{
  "num_hidden_layers": 8,
  "hidden_size": 256,
  "num_attention_heads": 2,
  "num_key_value_heads": 1,
  "head_dim": 128,
  "intermediate_size": 704,
  "vocab_size": 696,
  "hidden_act": "swiglu",
  "norm": "rmsnorm",
  "norm_place": "pre",
  "norm_eps": 1e-05,
  "positions": "rope",
  "rope_theta": 10000.0,
  "rope_fraction": 1.0,
  "qk_norm": false,
  "attn_scale": 0.0884,
  "bias": "none",
  "tie_word_embeddings": false,
  "parallel_block": false,
  "init": "normal",
  "init_std_qkv": 0.0203,
  "init_std_o": 0.00509,
  "init_std_up": 0.0203,
  "init_std_down": 0.00509,
  "optimizer": "muon_variant",
  "learning_rate": 0.0108,
  "lr_mult_o": 1.2,
  "beta1": 0.9,
  "lr_head": 0.00345,
  "max_grad_norm": 1.0,
  "warmup_steps": 200,
  "schedule": "cos",
  "final_lr_fraction": 0.0,
  "batch_tokens": [8192, 16384],
  "max_seq_len": 512,
  "doc_mask": true,
  "train_tokens": 135900000,
  "max_steps": 11331,
  "dataset": "wikipedia_en"
}
Each number is 500 + 50 x the weight over its row's rms, rounded and kept within 0 to 999. Layers, rows and columns count from 0. Numbers have three digits each. The size before them is the row's rms in percent of the matrix's.

# layer 5 MLP gate, 704x256, rms 0.162, rows 339-353, columns 0-63
094:463428501575477532491537514508472577553613524481420538394480464532486421603522527530463498504516560488512579523507486549490446441498556482542475442448505490502630545536540557546522510448565568
090:443546577389474437519566489480479501365473468488534400477458486454526513493415519521470445553509542500463564531360417448484523502479620444557487508544485542417462475499513475521519506499457563
083:473584449478543484463465486507445496457495444491468517501429510592465520507464413548460567376550555442401590441434435428551391543615397566435505552477552544517419544566380531478488506578551529
110:471409428490550434513460508430506387566481598540607542511489478473549596493614575598539496456455521557571588517527487484516513477505510513481467509444439471456429494530445456553534461423515528
089:489493505600443501522500521462573485575498467448535430384487511478591474369509449442504546499472508501422532517354465453568561470476490507403517589523582540533535556490489572544410502450462580
107:503520573489658509379555453557568554550513544509464583547409482441524417565444469442463420484425512591512576521521521574570586471534488572537547538504464442547487501548434540431500526507615520
107:437474489424572584498451399455481504492488476505505456451533477633443476434450453461481489543449450523474603417529470378479445507462450618468458514550508532546556540451456608455484525534538518
136:545511559535526499377491437546466478468519474531508478503524337484417452560481525499496522506543526484535525477494503505446521512523472469513499446502469542569406454479522484523355414562551593
109:483499448526437479438549502517433490508448418464506491454511515489528542485474531474441536509549532517485511459478529415509542508494565486503491429556526587507471528445460529612498519585459553
117:525515473446577520465496536484455433496484436457492493406415461416528388485472448502584432503404364595471450495559602539483457476498525525482460554442559508432560470471516422437525399469507498
081:481468507572493461507480500486481555439487567457489478540581509596460492583506475513428482413464432430439565524502603448471415460449550503554435455432571470529561445558535498433492450516490427
112:608520481609514465487539521470573447479544506576468489501497527510436522429607442513465486455527472568592654610596498384479546487518545558543389443561485472443504417474446458559426434372448513
106:579534479498495543426480541566498408608409507501461547505554459495552530443453537536563456610467557534476519502502575541583613491430456586541526528511551546519504554592437565490592512508403508
081:514426528380530546539526448427576453518477506454484510490534523482560509484513490423549525433512544576514492410530531494416512471400554492521478517527544577463515496437518470439484510495565533
110:557470458519483532499475449486451417495574561541493501474443461528561492481455438520499515566553524572588490489469522511390526588497485403514412480455480471447499448448631554549598475472517484
# layer 5 MLP up, 704x256, rms 0.172, rows 339-352, columns 0-63
093:546492448419475502504516468435445438458550527435585560477569550455554482507438396472572533558524492451634498442391534478536487464494554508505467505439536520539462483538519485487541515535500521
092:504462504605570583574506450580520503352577480435551516455531521479499507460526512451513575564562513496476496437517482494606486537523502491484505571514578604501466491427517521508505528471487511
088:540588458489501493540520460466509538437532510515465436529522505509467560503433487603497542419515626533479520551570473424538483442493485483472505460481470631489586350557463470597528486545525511
107:442428445526503501496451481598453464467492498461542455551549546543461432485488431429492439557502494441395510459444424477494429473426523489423428479541568574576493413542453534519456549464532469
090:563496442532478513530530428522421473465464513556529457487409474495581483526478558490456512470528494470568495547517442507433551456448559485534527496538480413567521511552504444413429480423448526
109:495408564486497536526566606620470492380458482518509569556479495476396500464472461517526485546515514534484454466584504498494477500526546502447507501585506525484533512428465543439512513508426402
110:475510481515442473481493447502523467446535468517458487513499471471426516476446504527521501429625496467429568550439597461516528569472505547438616421487550463493412483429475555426564478478561409
141:534521568531498438381474463543465503473528453573485459475531347499489505530456474569492546502480468465541543398530545531487494483514536501509472444495467581511445454518540497525382471536552580
102:482432537580556612509549513573492546524502422567425474491508509531557642462511555451524529502548470489510627566506641415509432542563514462468466511490529481529549548389453426402510443531524449
113:506488500527549434501584391484543401606588616494523510458543489500520446595584567487514499469508484461534528464495538449398575444510429546501558480594530447547440500491475456446629498501549519
085:530479508516419473547530530542456525514471491548547548564536512539546524528466480385463442494486549435459484486498566508509517572607487507494616405576426447464369537550513597472619523445531529
110:524479457528510494422519505546357515607550542532479520505488475532558527422510385446608501518523521533577527417577588554440596467522379538510519572433471554512523428526542533573533560528548484
111:570463543589490507558540577579497479484521549505482568571495448458490482499475432489585442488524480492529580507530504508403402533422529448537467449547498454485489497486535434538576459413470462
085:488527435548513639527523596505458474550466571561543564480473465451556483512443496448547419440441560525471434415536507507518633514571531481568470510462481522454534529552440535435489433490582507
# layer 5 MLP down (transposed), 704x256, rms 0.0597, rows 339-352, columns 0-63
091:551468479400520521496462564472513473457472476513530500413433473462529502542449526573523551490561428486498488577579452551429413478601559544480492495465522452516430481469501466560507435369448561
090:521510504491517490446446624566490518481392434495456446550489435501530505473465534486419462618495497508520571558538530412423500484533503561578489486498441501430474529510532394467547548369520447
091:424555513439503485442510523564399425592409507502585502440490443560599512542526450518537544548479481391549389500440517495422534489487519589513475497410489535508446507503527592498505531540474497
115:593522477494542540510535552482575536490414455471422613497511587418502621544487559471541543553536470495542531547534533436475521531441561393419462494542560466417527455516508482553482544535491420
096:542502500461571452492556434508529492498507465605511581469455530524612378567543521483462498437560455443473446590518453605476516526480568523544545478438452431415541498449507465460511532508402458
102:475464468526432536509443498490583564533562491474571441478474545503560494386457480534438588539488523462539512493389458623576508518533499512497475479501537538568561473474514485444478436554490485
105:481423480460496596529433469485559563507417573541488488328543488484479566517528556572593506540569489452525464524523603530511410513524497416540565526444421489453438459432394483493566554444476535
143:505454529524461446511477483512468474525477509535489477540493299482435499524533497489501518465510527304476488469495422489466562454467487489479435495486546556512486508516502554493467573523514542
105:524512560410567463503570495518442458507636558561436437576498495553419463582552477570583496533618559503551575523537455469517535400470400520509485524439491540509453547534489483493502537515559506
112:439500568510458519403470510518506590503502470533613461432496516474488481418457544498490464556532366516593500492565496545471464540501680494514489574530463517554511581617562462409537467497416485
087:485568546428525529594555485485467462504535638472503582452478538501566511406461409488459426503468557479538396460493547494498436519525476497513557440469451461453485582526465480489430508600543499
112:490449373470492485516520542515504475477561443418447534539575505455464534483437562501474592540485521526445432426457553544541451547514554468525467453415480479584556457513448521412517514500417458
101:523517549410552538482543423487428593503495440513517473509525449558424485414430538460478514520463553492434587541463424393517489533515534497505510536449460460499506481435462541460519445467465563
083:430407572492436484442459430532554486458524392500477508503524531470474501441542437487493544551479496555431478472503543402473496506477484508376532566590557547463476433573430469449449615461522477